{"rope_base": 10000.0, "qk_norm": false, "bias": "all", "lr": 0.00577, "weight_decay": 0.061, "final_lr_fraction": 0.1}
Each number is 200 + 40 x the weight over the matrix's rms, rounded and kept within 0 to 999. Layers, rows and columns count from 0.

# layer 4 MLP up, 512x128, rms 0.21, rows 320-374, columns 0-127
141,178,207,84,228,253,197,274,133,183,148,303,142,181,270,220,203,180,253,246,130,188,291,258,259,263,227,190,203,158,219,215,158,116,219,196,226,239,172,241,219,163,135,188,142,199,189,249,212,155,156,235,86,280,203,141,188,237,205,249,225,171,223,174,224,205,156,220,242,226,196,198,218,229,161,231,225,194,166,207,157,227,201,208,151,133,198,217,242,207,219,215,191,194,226,212,118,141,291,255,204,176,214,210,137,166,196,177,228,200,249,223,208,159,202,150,147,220,142,221,191,203,218,155,203,178,202,218
174,194,200,193,214,212,190,194,228,216,189,227,216,255,97,115,217,206,214,259,239,218,233,163,158,210,252,149,259,171,233,261,175,234,238,175,142,209,175,159,171,242,178,193,210,282,249,182,298,199,216,168,156,220,188,195,195,186,181,144,176,182,216,181,234,213,155,109,214,286,201,176,167,174,162,218,226,198,216,200,138,265,220,174,96,216,42,122,218,227,182,222,133,214,201,231,228,205,264,228,194,252,272,222,184,227,213,277,171,184,210,247,196,232,144,193,161,213,143,161,287,154,173,163,183,255,204,182
178,175,198,224,216,161,241,239,149,195,217,245,162,156,256,122,218,204,154,197,144,242,261,220,208,214,205,263,171,177,179,201,243,213,235,215,193,181,155,234,180,194,162,183,211,206,182,199,238,249,195,211,164,166,208,166,137,318,243,251,270,197,241,254,168,230,174,112,150,224,149,206,236,218,199,171,193,205,210,203,272,215,249,151,174,159,181,206,197,239,127,213,204,131,191,208,215,145,139,124,210,217,197,184,140,214,219,244,178,208,219,203,216,149,203,228,190,224,258,196,241,146,220,156,201,196,200,187
175,276,231,145,191,109,239,153,247,230,220,182,207,173,212,244,209,253,244,118,193,190,221,234,245,256,236,194,148,226,226,158,83,120,227,219,181,257,199,167,176,186,160,155,169,168,238,201,164,250,265,222,255,194,232,140,166,189,214,158,220,271,248,188,191,232,165,203,173,199,136,162,220,189,135,171,205,171,184,211,205,192,215,194,248,164,103,239,292,209,146,135,179,218,158,179,177,181,250,191,231,260,203,220,289,273,145,213,288,160,122,201,155,195,223,210,190,188,279,214,245,197,209,210,148,180,198,267
174,233,195,162,180,172,265,151,159,202,223,283,161,177,201,272,208,149,228,159,281,164,234,206,280,184,242,240,172,161,240,203,259,205,196,161,217,223,263,196,205,243,179,179,264,205,149,221,225,211,167,195,261,190,214,166,186,217,156,234,218,217,87,219,146,137,309,163,125,87,161,121,217,216,148,228,231,152,185,183,297,215,241,169,114,172,176,227,131,251,230,180,155,302,217,161,242,234,156,158,188,240,204,260,185,273,202,151,217,214,198,174,197,205,205,192,170,156,212,194,298,189,135,269,192,202,199,197
221,207,147,83,248,103,174,200,222,265,219,260,174,235,163,268,239,211,134,239,201,260,249,156,156,222,223,219,227,164,124,237,237,140,163,222,161,251,231,237,169,195,198,254,247,168,215,152,194,231,200,170,172,213,132,194,175,171,155,283,179,190,198,167,255,283,183,311,157,173,228,196,216,235,203,194,241,284,189,201,206,182,262,220,193,290,166,300,216,192,199,140,173,205,139,225,162,128,174,223,219,137,222,278,196,163,195,242,200,196,223,271,269,213,161,212,145,197,97,163,215,198,191,212,147,217,175,183
210,173,218,215,217,212,210,186,237,158,186,252,226,181,236,176,196,185,206,166,181,189,225,173,221,128,256,258,195,250,216,238,170,240,223,192,171,235,186,186,235,218,257,192,168,244,147,210,143,213,180,233,172,227,194,193,186,183,192,180,247,146,221,264,151,189,169,119,180,183,212,207,216,182,150,114,185,215,183,205,211,144,223,176,185,223,185,217,164,185,213,186,203,199,209,212,198,261,217,183,200,213,187,206,233,183,151,241,199,157,220,252,194,160,230,209,185,121,243,191,168,246,150,180,223,210,269,198
210,247,165,187,230,198,168,235,240,132,221,187,142,153,259,219,241,187,176,199,177,190,228,217,208,172,145,309,227,226,257,154,202,190,244,185,202,171,226,227,196,128,139,186,174,128,156,228,230,187,219,197,147,199,201,236,226,206,212,231,256,288,216,207,259,230,227,209,143,205,218,190,219,145,165,162,201,234,167,212,219,207,235,263,202,180,193,200,234,286,172,210,224,189,165,269,167,165,195,126,219,267,191,188,185,155,224,228,197,213,212,225,234,211,210,277,173,232,204,94,124,210,127,99,318,234,239,88
168,273,96,195,219,205,246,184,217,189,117,190,148,151,132,258,227,229,231,234,203,192,160,204,172,128,205,273,218,193,173,118,202,244,203,167,249,171,248,201,204,191,166,176,238,207,216,209,206,209,250,155,222,284,208,188,181,158,212,194,265,177,189,190,192,269,281,201,205,197,217,197,260,214,222,235,223,221,107,207,98,198,221,109,186,144,281,257,230,159,193,199,197,270,151,228,256,202,238,172,168,181,255,139,238,254,203,179,169,272,162,185,212,249,163,263,195,153,172,246,230,209,222,151,215,216,288,120
173,229,206,198,256,213,213,87,220,204,212,196,148,191,283,225,241,140,205,209,196,190,203,270,116,268,225,281,148,217,235,258,182,138,170,189,231,148,215,245,218,231,205,206,240,207,199,177,228,169,132,223,241,142,212,227,159,114,207,223,189,228,195,115,161,168,229,211,212,205,171,189,247,242,224,108,208,207,177,155,162,193,270,150,158,235,141,243,184,195,223,173,208,232,243,232,216,270,223,293,193,185,238,210,209,172,236,214,165,180,218,208,208,224,120,183,182,211,187,193,178,161,209,181,156,215,187,171
124,242,204,216,176,213,179,111,236,195,219,129,193,183,230,243,186,178,215,166,211,247,176,215,244,192,176,200,205,272,174,188,217,200,177,215,273,189,225,251,198,176,188,195,209,182,199,242,231,128,228,223,175,206,213,178,111,179,178,245,276,185,247,224,204,198,208,205,142,183,237,164,245,199,160,128,158,165,197,215,187,163,182,232,211,198,218,247,226,179,216,183,176,183,258,188,225,257,122,157,209,180,254,235,228,232,122,134,231,180,245,260,195,140,209,209,176,241,227,196,210,206,193,178,203,165,231,220
206,207,255,137,228,205,154,206,199,217,167,191,258,243,247,140,199,265,179,220,179,216,167,95,194,299,208,125,211,202,267,168,270,229,268,233,254,204,170,183,188,156,245,212,230,224,198,107,300,215,179,188,190,229,136,188,226,208,259,212,162,206,199,241,204,271,244,224,308,164,237,264,201,142,224,217,137,242,182,191,166,153,176,159,163,151,283,138,227,237,167,180,206,182,189,192,201,153,246,215,223,163,185,282,188,114,181,195,302,248,97,248,182,202,175,238,190,153,179,284,202,242,233,203,167,240,96,176
247,196,210,205,234,163,167,128,221,188,178,161,157,279,242,205,177,209,237,196,189,192,269,155,145,141,265,258,277,210,189,210,206,182,184,149,151,206,122,234,189,211,196,221,208,194,176,212,251,155,266,263,192,181,188,185,218,208,188,187,148,187,207,168,235,180,239,203,170,259,208,186,200,203,246,178,312,221,247,190,229,257,173,209,182,198,225,188,184,275,219,235,246,176,235,233,144,202,189,167,207,196,220,239,140,149,96,218,224,312,167,224,227,144,202,225,224,191,169,281,182,186,175,202,204,260,200,257
208,235,183,221,229,234,179,211,240,153,197,225,223,184,220,207,194,222,241,202,144,155,196,156,186,130,249,277,158,195,192,326,120,189,178,197,153,240,181,228,230,175,162,254,180,196,227,227,227,221,231,146,206,224,210,153,170,161,176,222,157,285,150,175,175,264,166,224,145,273,221,171,215,145,228,196,161,144,238,236,299,171,219,217,210,227,204,163,234,188,162,197,124,157,92,217,191,204,250,196,212,159,228,245,148,104,190,289,204,134,224,179,183,194,162,221,194,190,169,176,158,264,178,253,199,235,174,195
229,144,165,162,149,172,204,279,238,133,234,179,282,156,195,260,203,229,212,177,164,139,173,174,204,226,253,173,230,178,180,141,175,226,252,236,207,221,197,113,152,163,189,137,135,228,249,234,147,135,183,137,260,198,122,222,161,205,170,176,224,159,175,215,219,236,215,97,255,144,183,208,178,165,185,150,256,219,179,222,251,290,180,144,140,205,273,112,198,172,207,192,156,199,262,220,152,217,152,244,236,201,234,183,165,229,258,179,200,147,318,244,193,206,210,211,234,248,233,151,229,214,217,224,275,255,174,164
168,174,164,197,192,141,197,161,221,213,221,180,262,184,264,262,174,214,176,197,181,193,160,236,191,286,238,246,188,178,195,141,182,252,150,236,145,145,227,147,222,187,180,186,162,164,213,238,198,232,241,157,254,150,213,180,186,190,205,227,196,247,176,140,152,195,154,187,172,186,219,210,277,220,158,115,216,153,242,262,209,286,198,219,239,114,187,213,169,191,239,186,194,193,222,156,175,177,217,153,111,235,239,169,152,173,234,253,198,235,139,241,139,210,155,177,218,215,231,128,241,202,205,229,217,226,189,181
183,167,235,199,194,215,181,105,199,159,177,223,215,202,212,186,154,129,163,221,168,169,193,246,163,227,258,183,312,185,191,263,198,217,234,166,198,204,197,190,220,199,193,203,114,220,207,229,244,219,236,161,187,252,132,166,161,170,199,234,176,253,227,239,274,262,182,164,194,129,199,171,241,214,159,134,252,203,255,198,194,197,197,207,199,239,173,206,214,219,188,163,195,224,200,276,199,198,285,244,182,146,223,205,204,173,245,252,225,215,152,255,231,178,175,206,247,155,94,213,277,229,191,218,217,142,231,191
256,202,122,193,218,235,203,186,274,195,158,116,209,109,163,198,140,242,199,177,140,198,165,210,201,178,130,248,216,128,207,143,151,245,168,200,233,243,212,174,151,164,151,201,264,237,288,250,287,190,201,218,295,238,217,177,191,258,161,139,216,185,178,244,213,225,158,190,216,266,212,238,216,222,143,156,227,193,253,191,187,213,220,187,159,207,226,164,120,238,155,202,218,268,146,203,188,188,158,190,267,218,254,202,223,154,161,227,119,124,152,190,164,275,184,307,280,210,249,166,259,140,181,190,210,245,204,224
205,257,257,187,180,182,276,197,234,133,180,255,197,244,209,137,127,230,127,240,171,194,178,232,163,161,171,228,200,241,260,173,163,167,176,182,249,150,122,224,154,208,208,170,165,271,178,146,174,149,252,179,189,205,225,185,170,151,192,238,190,237,262,221,169,197,200,201,145,215,227,176,180,184,188,161,153,236,217,163,176,277,162,138,286,241,176,189,220,159,245,189,133,202,224,139,137,261,180,168,198,166,178,333,149,172,159,175,117,248,172,119,203,146,228,254,228,185,154,199,281,207,209,254,147,187,158,205
230,216,198,181,199,129,114,197,224,311,201,189,152,218,188,209,196,222,235,231,214,172,255,182,192,243,199,170,245,165,119,289,186,184,125,308,187,170,168,257,251,269,167,219,173,120,187,242,243,179,192,213,231,190,224,171,155,182,221,234,143,188,229,226,221,232,257,188,215,188,213,220,174,248,211,216,66,144,230,242,222,244,248,198,154,206,198,215,240,186,224,193,240,205,175,162,214,113,195,221,189,174,215,186,259,203,287,231,159,247,160,186,194,254,227,191,137,224,260,214,205,192,226,217,168,236,117,209
242,179,158,202,130,179,198,174,196,223,139,255,238,188,201,209,228,199,173,182,150,218,165,172,225,159,235,245,182,245,264,204,186,280,170,240,257,175,210,179,184,170,194,193,282,227,185,261,247,138,226,190,246,228,105,169,146,203,176,223,199,194,168,181,247,207,141,256,222,190,269,158,210,267,218,209,218,230,164,257,223,224,153,259,184,223,142,224,187,150,277,177,197,222,158,220,191,202,160,183,187,194,247,214,201,266,202,201,148,150,183,178,272,218,180,169,137,104,213,250,227,192,191,153,234,172,141,165
200,234,201,203,273,106,243,294,196,157,196,142,147,170,206,237,235,155,224,170,206,176,209,209,184,141,213,194,181,191,239,179,209,198,226,213,226,226,181,199,181,243,199,192,140,236,180,240,211,187,184,174,235,197,145,248,211,251,195,227,190,190,233,286,206,207,252,176,269,282,170,116,221,149,218,202,153,301,226,220,160,157,219,159,173,189,285,164,188,173,184,242,200,212,130,200,175,176,252,207,145,163,195,266,224,190,167,202,225,141,146,167,196,193,181,200,252,204,191,237,170,193,219,197,188,216,200,126
255,203,187,134,237,200,205,204,214,224,202,222,109,246,250,208,209,151,187,267,219,192,262,139,244,160,161,207,211,256,174,233,139,238,157,199,208,269,217,173,178,209,188,193,159,225,157,139,290,179,193,198,243,214,153,239,215,229,177,195,176,242,106,171,175,234,179,171,185,197,170,237,263,180,239,207,191,202,201,174,218,231,210,195,166,186,259,176,218,269,179,223,230,247,240,140,215,105,80,155,181,228,186,191,181,228,272,274,233,221,211,195,205,126,208,171,165,193,185,205,158,216,178,213,247,194,240,194
124,193,254,182,155,139,212,234,157,200,126,235,293,246,201,216,178,248,205,152,209,232,229,226,183,180,177,296,199,228,230,157,202,210,145,162,185,250,128,219,237,214,205,172,186,202,171,183,163,220,194,186,224,226,269,187,169,178,146,187,215,175,166,252,175,248,222,211,261,181,138,282,218,199,202,171,195,250,180,216,203,166,220,186,282,208,183,221,159,255,216,247,257,212,225,212,209,215,115,190,149,199,225,153,214,229,191,205,158,168,204,211,242,202,148,272,164,198,159,146,228,225,207,256,221,184,215,177
227,247,206,161,176,199,208,160,246,168,204,201,185,221,184,284,197,217,215,204,153,179,172,178,138,129,162,151,156,322,211,162,225,170,185,156,167,251,175,188,214,234,159,159,223,153,198,122,221,224,175,212,204,184,186,225,150,228,239,212,228,172,163,153,192,197,230,202,214,156,187,232,192,200,234,158,242,246,128,144,180,187,203,197,170,179,275,246,212,174,166,193,216,267,179,177,174,211,234,240,128,212,285,221,192,169,174,210,265,267,140,259,196,204,248,205,225,241,217,182,215,244,209,182,244,189,229,170
196,99,231,129,154,286,190,162,269,190,155,229,239,228,158,204,231,168,225,216,256,192,227,167,264,208,266,183,186,137,177,152,213,207,265,193,238,161,214,254,155,204,258,313,208,256,171,285,142,236,149,229,221,241,169,198,164,143,253,250,165,189,146,190,205,200,137,121,167,218,205,225,123,220,236,224,173,228,199,195,201,190,147,250,149,230,213,222,140,187,214,255,194,161,202,220,186,214,167,262,181,236,174,207,271,225,212,167,197,162,145,173,126,176,176,195,179,215,168,189,156,257,268,204,171,213,231,282
259,169,173,296,139,132,221,295,193,161,168,190,211,177,191,123,228,209,145,173,156,200,213,226,162,223,233,228,189,169,221,150,123,148,271,170,249,210,155,188,172,163,206,248,201,223,236,232,197,222,177,138,245,241,202,190,175,251,197,219,199,190,198,288,199,191,226,228,215,227,191,134,243,215,211,171,191,294,179,219,195,187,264,156,213,119,237,181,149,201,209,181,223,130,190,187,148,222,146,206,162,254,196,261,211,246,198,199,228,122,161,163,195,222,221,261,180,200,226,316,213,178,237,240,204,217,178,187
230,210,176,284,300,151,247,192,182,131,221,225,143,141,192,185,203,250,111,193,163,141,263,154,241,212,137,197,163,173,230,234,193,206,218,232,195,183,145,204,187,180,172,232,270,199,163,221,242,163,178,211,221,167,244,110,155,148,180,271,285,245,124,230,222,176,147,259,192,162,161,150,131,243,163,209,207,167,170,196,207,247,205,241,161,159,205,168,181,237,229,193,140,167,218,262,168,226,169,231,257,319,210,248,189,136,189,202,191,146,258,169,159,191,173,163,199,229,194,196,213,180,209,245,200,210,176,237
155,167,168,193,203,204,223,185,134,109,223,233,236,212,140,241,168,272,179,180,185,157,130,244,205,293,217,229,195,174,196,192,170,118,162,242,195,162,183,200,168,201,182,220,188,202,155,269,228,208,270,188,178,208,147,220,154,211,181,237,150,225,219,245,251,182,205,222,207,201,166,178,278,217,172,138,163,110,295,216,222,138,197,157,233,232,150,295,229,234,266,199,210,198,150,167,254,156,235,236,149,164,184,197,257,240,243,252,226,222,134,138,117,202,144,190,185,246,198,123,181,218,206,207,188,154,159,224
212,205,190,193,182,165,209,218,204,208,187,261,154,194,218,238,288,239,216,256,147,176,210,136,237,167,199,227,221,166,141,268,145,176,240,217,153,229,194,189,241,166,209,167,146,194,192,280,182,178,186,195,170,203,236,135,182,187,251,206,165,205,216,177,177,179,188,230,162,173,175,210,142,210,209,225,209,209,215,203,192,208,168,261,208,248,216,238,158,260,217,221,247,136,233,212,147,202,199,228,149,205,229,144,250,124,159,251,226,235,155,232,197,223,195,168,160,154,189,232,211,176,243,126,145,292,206,200
203,98,212,233,154,165,215,200,178,180,196,157,163,200,227,180,219,245,187,232,157,218,167,228,154,182,223,162,222,236,221,209,199,213,165,203,257,212,158,242,179,210,162,114,220,177,81,168,162,103,169,95,143,190,239,201,114,206,240,204,212,226,303,236,255,203,177,231,186,206,276,206,253,206,166,188,249,163,210,195,205,173,216,210,254,292,230,146,195,211,193,177,277,142,210,203,175,178,161,198,220,154,257,237,170,260,186,240,200,215,169,230,279,212,150,214,213,139,170,244,224,196,272,233,264,242,255,173
248,114,301,198,247,253,215,178,266,165,150,181,202,255,271,252,148,181,180,193,237,183,269,125,171,234,239,237,210,279,187,209,193,216,232,234,210,205,213,190,166,240,258,209,215,228,182,187,204,137,189,238,228,130,138,86,249,131,109,246,177,134,157,170,243,160,122,90,239,206,247,209,218,158,218,196,193,193,211,181,193,310,163,207,208,182,232,184,180,217,217,232,147,250,260,219,208,169,149,197,201,275,197,137,174,212,230,252,267,201,168,204,160,208,189,224,215,217,200,238,160,199,180,108,144,230,166,184
145,223,209,130,198,206,238,156,217,172,224,171,254,234,268,172,213,202,214,174,201,193,173,261,186,219,177,232,263,199,112,235,169,168,168,201,213,224,185,209,180,205,176,195,189,158,184,211,232,223,158,259,201,215,127,183,206,209,269,158,125,208,172,224,185,196,142,219,152,204,267,166,175,197,165,267,287,204,191,263,201,263,220,150,179,181,242,215,160,233,142,221,144,220,196,213,224,101,241,214,194,321,121,192,257,93,198,213,190,258,111,122,206,140,201,155,255,209,208,206,214,166,196,191,245,202,220,213
197,254,298,240,222,184,201,202,240,170,95,193,202,193,218,272,199,243,246,200,227,211,224,227,199,245,227,216,287,214,184,182,214,197,190,202,224,159,210,266,72,172,186,223,212,185,263,207,274,255,169,161,194,223,248,198,234,141,203,229,196,142,231,201,163,162,181,214,183,117,153,154,221,211,177,202,201,147,189,181,211,226,178,204,159,174,159,162,210,168,218,212,254,189,180,128,186,241,197,223,224,200,205,235,229,172,152,190,195,229,132,137,221,236,240,196,188,200,177,211,258,156,207,121,123,186,211,226
90,234,219,150,95,220,218,276,231,214,233,189,149,159,113,179,256,213,263,216,232,204,222,226,183,189,176,177,224,159,195,233,190,220,252,220,253,228,221,175,180,128,265,211,207,227,216,218,216,154,171,265,201,179,157,148,197,202,240,143,242,198,212,114,228,173,171,230,147,270,102,176,159,220,308,157,132,168,148,173,161,294,229,193,182,185,179,213,232,157,222,126,275,259,224,218,158,280,244,216,154,180,250,238,213,277,170,189,215,176,235,193,176,175,150,223,232,196,179,279,162,196,103,169,188,184,222,225
201,181,175,187,222,194,156,253,189,283,238,193,133,160,216,143,229,258,192,177,188,218,265,149,219,213,225,131,208,186,148,210,159,217,211,218,257,195,228,199,229,157,160,182,165,217,198,200,143,196,188,253,156,183,189,210,167,129,126,252,286,145,195,227,199,279,256,238,197,179,185,219,137,152,191,247,190,172,96,284,187,235,160,237,110,244,186,208,189,289,206,221,243,218,213,290,201,182,261,241,235,211,316,214,189,213,149,229,217,194,150,282,235,214,171,192,159,112,193,156,252,215,206,214,233,215,217,114
209,182,293,146,147,166,146,268,195,185,269,183,170,223,169,161,180,192,190,264,173,172,224,216,215,189,233,162,143,163,295,247,184,208,240,180,259,192,205,197,135,214,240,265,204,240,188,226,188,250,210,242,130,140,212,211,159,167,180,254,214,151,171,178,152,269,131,193,142,188,193,158,81,203,221,199,185,202,157,225,229,224,208,210,237,177,165,155,157,226,189,248,263,238,252,182,219,95,210,146,273,238,229,192,262,189,182,160,222,181,283,198,181,187,223,261,166,180,131,197,281,158,174,204,153,214,237,233
196,166,231,206,167,181,184,193,227,201,146,245,166,239,173,286,209,118,264,207,158,171,235,245,186,229,148,220,173,244,188,115,148,160,183,229,166,237,174,211,137,120,260,211,186,116,223,272,238,173,249,232,156,215,146,217,254,218,241,203,185,246,121,216,162,225,195,179,139,146,177,195,193,229,196,255,184,164,215,78,184,163,242,168,252,200,175,116,175,215,204,283,228,172,167,242,239,164,190,221,285,238,193,258,188,190,201,275,229,206,189,174,180,137,341,203,234,163,208,193,112,220,131,181,229,293,171,174
173,241,214,185,134,177,130,254,279,157,249,210,309,211,201,252,120,206,186,109,209,211,233,265,249,128,258,202,204,235,241,169,260,180,237,257,191,181,111,283,141,176,201,214,165,222,169,244,207,251,220,240,243,167,119,266,183,250,223,185,295,189,248,228,254,229,165,186,139,182,145,172,178,168,166,213,269,193,239,206,146,238,254,231,176,237,204,201,202,239,167,238,196,265,252,147,153,96,193,221,215,195,175,117,199,183,209,182,147,147,244,196,184,154,235,262,147,262,197,142,222,204,211,158,259,178,221,195
256,183,130,134,221,156,237,171,166,228,181,238,191,201,217,155,216,193,183,172,199,187,237,225,145,240,180,226,209,175,242,183,150,223,195,169,231,176,197,178,214,145,195,231,171,204,126,202,261,144,202,181,185,140,190,166,193,193,184,180,188,213,259,173,194,198,183,245,168,212,221,204,256,267,174,150,226,216,170,218,227,205,231,235,210,177,213,253,230,224,228,214,222,162,149,231,234,212,262,236,177,255,201,212,177,170,161,208,195,114,191,199,109,221,188,103,152,172,258,209,283,250,233,129,218,170,191,229
227,284,182,102,164,163,187,187,118,183,341,171,220,202,163,246,247,119,143,166,121,237,310,123,269,189,273,208,263,221,179,187,174,220,153,289,283,226,183,242,168,164,245,258,226,160,225,228,267,223,186,154,279,157,211,153,163,171,217,184,267,184,196,242,180,215,200,233,175,249,284,174,198,149,205,211,200,205,141,182,204,141,171,183,222,202,292,287,209,245,190,152,165,164,223,140,137,201,239,101,230,194,142,180,132,143,209,228,154,155,198,161,115,234,151,176,225,211,181,181,206,204,212,198,204,117,233,230
139,237,243,149,233,158,190,169,200,233,206,145,206,167,159,197,219,198,162,211,156,232,250,241,221,216,140,273,204,195,223,168,192,223,208,159,218,176,186,225,234,247,153,293,228,137,172,247,200,238,236,155,189,188,129,202,172,189,188,203,229,156,190,233,157,178,234,167,232,185,253,235,207,223,231,187,146,220,205,217,225,226,153,203,191,213,265,190,234,186,255,152,146,258,250,200,203,221,243,189,213,191,216,196,159,198,190,220,289,216,200,220,163,170,149,261,179,164,241,157,193,139,215,206,177,191,172,180
225,190,196,151,214,290,212,243,176,234,209,226,221,220,176,214,203,182,246,236,220,250,205,98,224,168,183,204,229,252,200,237,164,176,245,192,232,268,156,234,153,224,193,143,218,211,254,165,237,222,151,228,267,226,186,188,269,229,207,241,141,194,174,212,174,144,164,200,198,179,196,158,95,195,219,186,176,195,189,170,229,206,200,166,170,235,241,218,191,227,169,163,160,207,213,197,217,141,244,203,202,135,215,273,243,180,197,211,188,240,122,234,221,234,170,127,160,198,193,282,215,254,263,117,171,172,210,171
183,202,241,225,252,315,153,243,193,164,212,117,117,187,117,137,170,267,188,226,129,234,163,222,177,274,236,192,202,326,322,169,186,196,203,195,200,245,81,145,84,225,147,221,133,206,221,209,233,201,194,161,181,257,163,207,94,255,189,261,234,225,194,230,208,259,250,293,261,181,196,214,273,276,195,162,192,186,190,254,169,247,223,222,165,214,131,201,244,281,147,201,314,186,152,150,125,225,166,167,221,226,217,190,276,247,153,227,220,213,166,251,172,157,128,209,124,151,224,141,186,213,262,153,169,123,211,189
184,251,182,228,139,190,195,145,263,203,142,181,227,198,240,220,245,175,205,212,139,195,227,222,124,212,220,262,262,189,210,240,113,197,182,229,188,165,142,261,202,167,252,194,169,197,173,215,186,210,198,185,178,219,210,182,176,253,182,195,189,117,214,222,213,190,222,284,193,164,190,182,171,241,155,183,206,132,216,122,232,152,201,197,186,148,173,134,134,162,259,141,214,222,263,175,251,272,206,227,227,206,214,190,205,150,199,134,182,256,178,132,163,168,201,187,216,122,259,210,191,254,223,226,152,193,197,209
174,199,202,178,248,266,248,175,221,170,294,193,177,156,134,164,160,283,178,144,154,221,251,199,262,204,142,220,136,176,159,206,188,191,154,218,160,188,217,193,204,201,178,246,139,214,220,237,223,233,132,141,225,207,229,165,140,213,253,167,222,206,188,194,190,211,176,218,115,224,177,269,221,240,176,197,264,164,229,206,249,186,137,207,149,216,192,237,217,215,176,222,244,138,183,141,220,154,188,151,176,137,133,172,229,231,167,221,182,171,158,155,266,223,164,210,216,252,242,209,211,208,197,271,209,261,164,268
221,208,223,206,169,213,185,112,173,89,132,222,218,218,228,188,163,173,180,179,283,190,183,97,178,209,267,198,192,224,183,207,152,232,208,228,283,200,182,116,128,176,209,243,121,193,219,197,148,246,166,217,198,179,154,172,229,201,197,168,144,194,190,173,189,242,201,222,254,188,187,225,255,193,268,252,190,197,162,245,169,136,214,165,163,68,213,260,165,155,173,143,213,218,261,239,186,176,198,228,224,242,193,179,169,240,155,239,251,193,128,237,250,229,233,156,167,200,331,219,212,186,169,144,234,213,233,249
234,192,130,189,220,216,157,215,198,213,183,265,235,305,202,245,259,200,141,165,193,208,157,219,168,177,187,191,232,186,210,250,241,193,200,229,198,171,176,164,185,157,157,264,183,236,167,176,266,167,121,243,224,172,162,122,161,158,233,219,196,278,223,200,174,193,268,229,134,267,277,249,165,161,225,158,219,191,194,290,110,233,123,264,203,259,177,207,252,271,255,172,144,208,178,249,192,152,158,243,98,252,197,169,217,279,332,187,207,214,181,162,292,235,185,179,194,200,145,215,228,129,221,199,218,163,153,233
199,209,144,175,171,232,249,178,158,198,180,201,266,231,189,197,172,273,251,144,169,244,178,198,209,186,238,232,219,117,230,212,195,201,265,283,139,172,220,255,258,188,185,218,270,283,203,191,219,194,200,232,216,169,254,190,142,204,167,233,143,215,146,228,260,141,216,243,265,138,156,177,196,282,190,171,189,207,218,144,254,151,167,171,144,274,216,238,211,152,174,181,166,236,217,285,199,252,190,287,218,228,176,157,157,258,170,181,184,100,235,91,175,126,159,244,142,163,175,181,184,282,120,245,159,139,173,233
198,148,146,135,231,230,184,159,227,213,215,211,181,137,210,165,155,191,226,185,130,234,168,176,126,181,219,204,217,198,214,185,245,161,229,213,193,173,220,173,166,215,210,211,210,222,207,212,191,209,226,232,181,232,99,265,234,239,136,212,193,195,173,164,209,166,198,185,178,165,177,231,158,211,182,165,224,179,198,204,179,267,215,236,132,160,161,182,246,202,207,159,158,190,193,189,209,165,179,186,213,159,181,205,186,126,227,199,223,198,336,200,173,196,208,224,223,224,204,196,155,259,187,190,218,202,200,202
210,265,221,176,204,169,171,251,176,207,219,169,220,169,216,158,219,168,172,127,143,168,263,215,268,190,175,242,129,164,224,193,212,191,228,216,187,281,127,221,202,199,232,226,214,201,254,239,220,153,180,251,212,191,215,266,168,211,243,214,198,181,183,223,279,177,231,159,251,230,190,152,149,80,156,215,189,218,148,108,194,183,266,188,231,152,171,129,255,214,205,141,321,172,161,222,201,202,146,155,225,248,183,140,153,219,186,150,211,166,258,167,147,166,303,218,266,235,252,252,110,191,197,208,270,227,269,237
183,214,228,132,237,173,178,197,217,242,265,219,212,157,203,192,185,157,213,203,174,178,181,214,215,126,213,217,223,210,211,167,208,226,145,251,234,214,169,128,208,153,208,252,221,132,212,144,262,204,171,226,240,243,171,239,169,266,161,210,212,145,214,211,202,190,166,265,175,190,141,186,248,179,199,202,182,174,200,186,193,205,170,194,173,170,192,220,189,176,219,185,182,287,214,223,264,209,241,200,201,219,226,183,181,282,161,210,256,167,196,180,136,122,243,153,148,243,179,170,212,198,226,114,220,218,215,161
225,188,224,163,252,203,236,145,176,204,220,173,127,180,218,228,236,232,144,241,126,216,222,202,255,215,189,267,230,71,235,205,226,209,168,275,205,178,180,217,216,83,227,236,221,226,250,241,231,125,198,221,135,188,160,127,200,206,182,107,161,247,218,203,211,228,185,190,214,135,316,217,214,248,224,147,256,120,201,240,168,193,184,194,149,245,173,261,261,150,203,133,150,280,144,275,239,138,231,182,165,214,228,234,180,203,257,186,228,254,179,155,172,249,172,183,179,196,214,189,219,227,200,164,215,200,231,192
254,187,238,209,305,252,142,215,197,197,216,157,212,183,279,148,170,211,213,219,172,260,189,202,229,133,172,146,220,165,235,206,182,179,273,251,259,228,93,224,165,167,173,238,204,262,120,199,101,110,210,313,199,216,197,203,169,240,132,227,239,243,212,189,234,234,243,159,248,158,158,210,218,218,206,125,149,190,228,180,171,261,155,202,175,176,143,126,202,203,245,259,203,178,173,199,199,153,164,278,278,238,176,104,184,178,230,148,216,203,215,106,206,217,180,213,205,208,189,237,223,187,182,195,163,219,219,226
198,193,218,173,179,120,199,164,123,172,213,185,163,272,159,270,138,200,207,229,190,206,220,147,215,132,114,174,142,231,214,182,222,214,189,191,222,208,217,270,239,180,199,278,235,91,146,243,230,178,219,287,220,158,228,212,213,159,169,227,191,188,156,156,214,201,217,260,185,194,230,263,216,181,215,221,202,199,210,201,247,220,232,288,220,257,190,234,230,203,253,147,192,217,199,231,259,199,208,188,219,207,213,206,154,119,196,192,179,211,185,190,167,169,203,203,116,226,186,240,131,126,205,227,278,231,166,223